{"d_model": 128, "n_head": 2, "n_kv_head": 2, "lr_mult_o": 2.0, "lr_head": 0.00753, "warmup_steps": 0, "seq_len": 512}
Each number is 128 + 32 x the weight over its row's rms, rounded and kept within 0 to 255. Layers, rows and columns count from 0. Numbers have three digits each. The size before them is the row's rms in percent of the matrix's.

# layer 5 attention output (transposed), 128x128, rms 0.314, rows 110-127, columns 0-63
094:146122104122187134134115114113129123119122129114108085119128148130071150136131177079136135108072127103122125130121108093207155176115095181101162179115124202135102116111172148091127117157154143
085:118068064164174097143139118128156156166140138111159143179111176083189172097136143138086129131154128134132143095139024118143100143130145135154083091102104148147068068153080128097107105150124126
083:119143107092057130164147066106168167102114146112070148060123130097150133169187201087177112180078108136153149068157057109121136110097102172129062123117106137145155144114164172140139168141160114
091:113148149112180105127136154110153140128083138097176139224070119094111142110088108115108078091102151146134138142168062128161182117086113147111135119103115107101119156128153169052123082151119039
096:097137132177112094094128142125167119122165136118131092133105135098114115114091115113205135080147123086194163157100101095106103105107150135060140104142169154109116137131114124175144086110110156
091:133088193120158173128159116128145110096144087096107091184119121170186185145133074161066063114146069133127127133175121126135084154130156126123177116150069162096112085144134190133113093178113100
087:170168128167156130154118161099156137151093151122162113071120115107148069127106133084091128113072140173171134053128152157129110173113148077093140100141137117109154093128110157150121140159125052
079:163058123129118177177079169150118099107092111150126087161105100122148107115089130127103088145149109161106136100174126108169104111121157151166162158146086164154151177098139183086129088165157166
084:125172162127142155157190118131158113160091071144160127106143111131126113149134168165142106041146140148145178141118156151102094122087128100089134128136181135124158154129097126155108139166191127
081:115130097141104179160107112137125154104193096143121107128096137151146129116119128092137081118182130124150168115160179151156121117131213149144116116096106162117154133139051155105126143130136132
081:115156115140131061165144165113123104136140125090144122084179119093197094187119163137153107101174131151054137159164154137163127154112129081116131109132150086167093174067107094110078150071106232
087:106108109098118143160099122122119087106163179098110160189149093146172113127137079109143172094188086096116126125124212113144138123130125119118105158142199099143089120216132132148104082152181142
089:128067132141140156101079065161149166095122148122121093153146118154134117117168113085117102075156161173143121065103088092149117108137161135172111158117112129134127146135184163139090083188155079
081:087107130148165119173113137129085081165123145102128114144088152108174170129163101138160102166149152102192161155125108136133137153060186162145135117152082117123168078046150066171090098111097122
088:134174087099090073111128132091131113151160192140162102109166088139145120128161086107081063100103126155172167136166112136132152174110118172125132133187167117065115105040146170123182073095069097
089:172113140133112125095107103183155134152118174104121167110106110134089152085116137134073057075111203147038084121132071098132160158098105113096074147124104101127122134122112133107134162087103110
091:111118130170092122082112161085121119138105141177113135112095129165109173085158077131122155125199100068148103150170126110097138127107101152154134124081151137092115121164090092158162108089129165
086:083160095117120115202161108145136143166120172159091146106111114112111074187184189157123161129151146089147110191100113183068122075128148159140154124102095166107150200110072126127139194127143192
# layer 5 attention value, 128x128, rms 0.169, rows 111-127, columns 0-63
091:098111137126095143106081151101107121078134128097094157066100095116086181069172121168140152110075107103168109130141182120120166066135098111114142141135189112167142140094083086098070114117114113
084:104151104106084186090100154092187167081138128087134159129115116121157115107149138114115122124180150157120097143130138116076213122170130138127077143170123095154145103098127104153123086134107154
091:152084133126146125176104110126120206152111169160158141105134175098149145145135100146103135096067131088113130102117137073146146078146151088073089087140160131095123067125082177145144108086076122
096:080082125126130133118107049139132075104095109122099143125122114180126121112091129161075109099135114083117132179136178145085092088116096114115162095134088141104158113175111132164096136162205139
095:108067155095142161155127126109120112166118106152187166142085148088118149131151094160152114201132106120146152103071133134062178110090124077144114205172178150161143135152070098115159097083149134
091:102069109199141077095096111116104105190128160148130135168101136035144140123141096163086153072138144124126138109098102108155206124169106128138169128121110103136184134112153122125105115134103162
086:182126119102131111153178151095135110115160100150112145146143122109174162126149164155162033187134141060173143152083123131147102089075160106103115203171153114115086107107104119141173125213112098
085:140124118138168087083146120144146140153104171169069136109133114105113122186117170121173147122183088126132123069107086100107094118117175046167114172144137118114149154180125084160087163120135157
091:162120134147144128137111114118098115138151105091120181138119105149158082132109129140215112161161125132088152092143131132138181179156110042126119180155138102106137187081123098126162088153130173
089:121134112088059157112128108036104109138131121193110125157112088172176083146138147070101119124130144106129117099112073110119097103158108131141155081066123114124146142133132144140146140151106093
085:136113103154129122121193171118118131156170112137188127098126202136125119149089115214172130173139127106163196142133158161169065173066133118154162102099110155090214171138204120148117135140148121
096:129118188140121112164153119072186157103103088139171151080147157105145120170129114090096144149128118115148136096104185091106172150064147155098215107174160118115118120127142118108101095136074130
086:085110073076098116113148141106082107095149135156122148167143042103109112128147121154094190116136097126140105148199185135131112147198135157137083191103135145161155131084087120158168107168140196
089:095119101123099135129152174097122149094182177118120120158146148103078176118111126092060161089097115132144126163132105181136122085114169137123171164103182185124144098141113156136079080073110162
093:156123144097047164176109121122138138146143118135096147084141150090073112108154125124154162127082153127134056077136137147120177109097141142107145123166147183114146087176133161186136139172128120
093:136143139099109131107118066112153082126081084108115097130084129127111061055127134122099149148076089086103153154122176138182046102101107145119172132159092153140110122157201174153088141152089134
090:122194129189087074056161122168160103110101133114129115145086097187123112156134167128128123175128131116095137127117110121113115150172118097121102136131146085131152100090073069127156097102175071
# layer 5 MLP gate, 320x128, rms 0.23, rows 0-21, columns 0-63
106:085158151157088122142124150153071135141133117131141165083137111082118114133107161136059129112124110131139039152136152140112152112166138107111082156159076159146129101108141096138183191110155057
122:131134122097113125142133149115211139156109164084134124090111131126167094170070168135129161085187109070122151121127103099069155156033143100131104110097141113188106162131145126123081145177152130
119:118080113089148098173147091117123179144159099122097162144151072094163137127102117133183167168191101100071130168115092105133143173099131175152134105060128068127095143122090093115129137127120096
109:110205131119162131168121127151089092122106125089109182154092163096181069100115165165149115155174133115142082152214134118161140154093138112131097163118122167089117076136165168158164114145113099
090:157091033121128131082177117151094108100134138083158131183080162130079106107130136095143107152157099104201178136068093121204144137102159092154048160144109142134094139172138160126118172084157082
082:148141088170145102147101142146107094114118060079133112116161168133145144157114115137164112138180106161133127096072127111096122176112111105110122095076170064127147169096117140140112167146147115
099:101102118106136135110167128146101137118141103109158148117066174119173173155130222136159161157110129165130128136106106146103122119127167084154108078119186157149125132187134088150091124128103122
116:126106114165161117105150154105107111154118123120104138157085160133134100129108157128141121103146100138107200072066096151117082179131171179103081112100122128185123158155172100131136097096130100
090:157176135182152125169143152137109143196131084132186101124153142109211153192135164065143168106092169127092139091138088121114165117132092098128146073117124099148142195170115131119129026130114145
106:142137119058138073144078135094138141095106093172092108134095165053123104160127155146174189153142072107107109143187089116135113130121114119135134084160181154105123143142127110134126107095109143
097:130142111123146119171169099168147081103125140093137200091112106126163145159119209140129107099105132187153169048079146140094111162171128112164098115118130103134111109171146130136159121102104133
096:077132139160115138182104171146134093091116111109119090185113158118172104181124219153101111106174184078118093157103138150131119155096126137123108098171171150139114114181147132107107160109092103
092:078132090177127133127093162124212061097106111100139084172162128108117181104102119114108135145128144126136099154173107102091121152151126129114148167152059153165142156131110120095183168107131101
094:154116110132114118195097086126131109184116101116154178127114132109152151202081114104131178135139120039171157157101104118096124117193113058099148113121155123110127062147197132107122118129130097
109:102118109091175127139091172116098078110162100113122152104151138095124107183158192097163144174168169139092087139139110111124115134143156115179133126093190178152094114120133102140089089140111120
122:101161149108157072107135007131194086098177118121181083151136119121162097134084117142141127079145113129157121147109186148136150095137113135149084101142103157104123142111170101120126158126152122
088:126135134106070197156079117163087111153202129143159188138095097067127081142130115126109135132098123094125077157100131124099101124131183106157120115102131152167142139165150128154112124145127120
092:102125173107098166162159114092065113139119145032181123131158151113122087185090155163116082146085107145090106168147146116119135087072125096121134131131120091140101128154130079152101122110086103
103:150102113113163081096144089059150098154117054066151118110142096127173149188129132123172149133147089164119110165077169193121104132143147086095140136126156138165141120165082148168161157147130116
113:045129102183102175119186161176127093162135135124137116121108151115086076158128112072092111172103126154131122173089138038135107185144077086120147118118117179178142129113153129147114067118132125
091:121176094147106140120155140075141179102137123132184142152156084150172107140117157128114052105150142105068169122114114086138067130156168085119161124141133161185089094139181126037140148145097116
081:152149130120148124079124170104155137171103134077126049092131068110059125099108131160111150120110142146122123154094095149157075095063148119120158121146155158108139134142152207145100154097186113
# layer 5 MLP up, 320x128, rms 0.221, rows 0-21, columns 0-63
101:166074070070128133104121154134164158108125168109218131133128080205122128116126135073137101064112082075143129124160142165100140112128177144088217102141099107157086132136068125130129161106193160
124:064156109157191137121089070175184127103129116149133107135097164178123152094140138131138167153108192152093104148130141153133154111169083143081155133101172111111134128097069090194145124086141081
128:140118184189089123117132142091159145101096095118173120136122141156116107108140171174162075148146149132157177147102157144166172119187102143121091148153092081103145141078086169119141192143149130
109:206122157171114106123115123182143098167070146168122164116166118170125136121069112107140140087118167050129101171082156116123129123130136096148132201061153137128119185138103082123139131092145173
099:112143084122139161117112098130101085155118079118121127092144119130153157125115100077094120137046182111138097138074116055106180146175197136169112173106159168074099098125153155103102128112116144
086:115107141134118138079099137137128140114088151182115126123108194097086110061109126146102075165081087105067109118150130125120117106128112157170155084120108104137134090144145146087148140135136111
092:103118093114119128110096105117146064126118149114160112107068126139096085096130139106092134127156108092085118062121076167160139188152135103153166189130111102119127108160142140126111145106131111
111:182166203136122082162082092095102084111140066133102126154112124137095111139106145066153085104113174138111119135114114108121102116143119164101191112143135125126152205117119106114138141112078083
088:102093069144171136144134155092155130118122096114133160147152174105119140041102119141178091137127123165115149089105130168168093123175163093162168135094131125128133088152145107093142176127119173
103:157151114132123179093110151143101127148210154158145147119117147115130090051123041146160092170132086102097127157100155123154159089078134121145181145140170130136129061212127120139129157145141156
093:187137112182093176157083111091108115139142116122172092110060106141173065165135125097100171114090062124119106152173064178143192124104113121171161094110111098121097114147079147091165151107165138
095:077114160105114177149114113191124122215137108095124118098088154096135110127125111079125154090073057100104153118133096133151105135126137107165191092150097119137108142075157121090174145156145111
090:127113145162145090154124136126143176116114174121157151139153095102164088128140170126125062146114126124148218147145098146090107141113149082068138111099108073119133145142179097076068120150112094
093:093108088142151138127130147158154131152157099133134141147127100119192113195099177108152129141188170129177113097087147097047092127157109084162081088090103136123133134170183131129148114120120131
112:183112113156181102107199127151153073103157177073144161160094123146127062142181118074168097172130145171188144132172152101124165158146110101110094163165172122187110153133110123097123111155128088
111:086163137104135124170128150095125106122152079112189143179114126140169156090099130178112117093134139097130148126109139101135153059119177156130103210159134098074153103102165186119114093105167190
087:102095067120146154163180133152102163150095146079115156153132128069146150107113115116084148062074097095129062131123057130118063134140104089115098097108056178145167097125190120117110137126114090
096:116109140163145111180177151136113150089176163149116173150139102128088104120131164118151146139166113067153142107151147150154114137136115157102098169089070133117102146102144048127133098121146132
104:141119111154092153129126126211132142135098138084115151129100142122136151124117146111166060089105141107151175113057155136184100101131119097069100121196164106130144136163105192057123150139116125
114:115148111090077140148118087121127165184114168184111100136075090128231131133121127208093134141099139089132173130146158096075131182148139152153174124188135156169104138170155112102149155172072095
095:115129147100106103134088185078138150081105163129111128067110146124079105161168111123143147122181094105131091100100152102114126065091147108155139049130134108144146118169152102139119094063093130
088:151104093142117157110150139123125140154140160062054217175156126080188196103165116140156146141107177104096123058140148106159181080111114113136123105145095155171113049081116167113113184138089122
# layer 5 MLP down (transposed), 320x128, rms 0.135, rows 0-20, columns 0-63
108:123093121064093123145111121086134056093107147175139119125070180158126124126179182138070125153090091139160115138216106094154156088123092119132131180114187159148151145134172142128127119139099139
107:108140101123210129088160172120126091055135179159135175103106096112127095119064126073141131144126127101128148107094202117145144073108101118139103127118223139113104097126135085170157144098138162
123:192123132168145062159128145090108144135105110091115125165139120087158134116089123164098120119130128150098148215097122145141069140119110089094157083137077050144098154126115158137100178062154131
104:124142112134108113143090119085146114095118119117127143116174111123107124109212147123102107151099137166122181130125199144108153125128118176054166173110105159148140128181139139095144103145093134
096:146160137119210133068126165122138106132155136173105137111133095155184161141180101098158114139121116107126167134137126087158126087118137123088174125129125134117170157108182135146146144142116117
080:122148130074101136183082136070098144160144138144107120139121074107122182113113069155113083131112132199123164119185124141149102185164211122115157103141160128093150130117090173077117139106113184
086:050118152106063138106160092162126150095120112152138100083152150116143140136055148101125111154085137077133140094090152188174144201149122121156114103127128131094145128122160144106112083130150105
105:087133073167105142117128118117136109141123074145066130099100178109083113090099155114094138117100122154109144078124161124136156075102159157058161159094089129105171093174093122152080112163145131
081:071125176168109172115140139165164167180095116109087161134158120150160136137177156142203088088117107131085084108167104151192150159151156183115161054136122134124104106127141117165121126075121122
104:113157108095150130144132166172119115085139141185106088094116152102113143139125139086163159145159087146165118025091175137106184067149137121125161167123197164155121096164133114148110122149092155
102:113136152103117116096119112169078141128148137125094153166122133152160065110189082082073100128164127137135134172115182139084165153096173168101139130067100122088131082174128119073141128162122151
096:155131140073134174149142119161085132105116132100089135119150137134112148136132168128104172087167179084097081136133126057094095126161164094159085140124140133113116147072104151176133084204050106
092:101132121160070139159083148151083147117047167157121063127166101125092118154119074163153133148096142136177142074092108129156190176135114135174121100151136122108126093174127140148080137127112110
095:118118098054142164115099118107123127088073110156088104112173141141116114130096127075151144135152168097114166146144172147118160115060158147080168167065078168111112114158092087117175157155115117
110:165121139089121110189190117138126197168146160134153132170049126085112152099145137179092154161125107158122083199142106105156135136121109155183123115091112119142091105166137109081150119123115169
108:103073171093137170122066088126103143141035085166120144167164166111157130134143120125136183112137183143149129102090091128122116146120138140122137122129136072090165111118105137108154124128101111
084:109122107176129162074148145154155170122120090147090123065131051111147115157115150113135110144079135108097157063099156163170163099146115111149090067087139100109116204150052124114148053149115124
100:129168129143118119122152165097117142164118066164137128097118151139103107117112161126158131119116116114121110170129099081156151146102110129108089104075154115149105112173160143138151151139162119
102:083103112165110179104135163070126134181137139154122110125160141135167122114150089102174105159118104213144114088154146093136155167119088179154095144136089116134086118091145104138132163153129154
108:106122084148192123143166143177100091091111129134104101104102172134133153070060155120154125166102129058109172161076148095112139115175122102109194150126143158141098127112110137135151103119133150
092:151099115145136152141131102136121178192174153109129101160120142153166130117082140153184140141099152180123081138180111118134133133121088157114082135162159102124143170046126125118062118168177117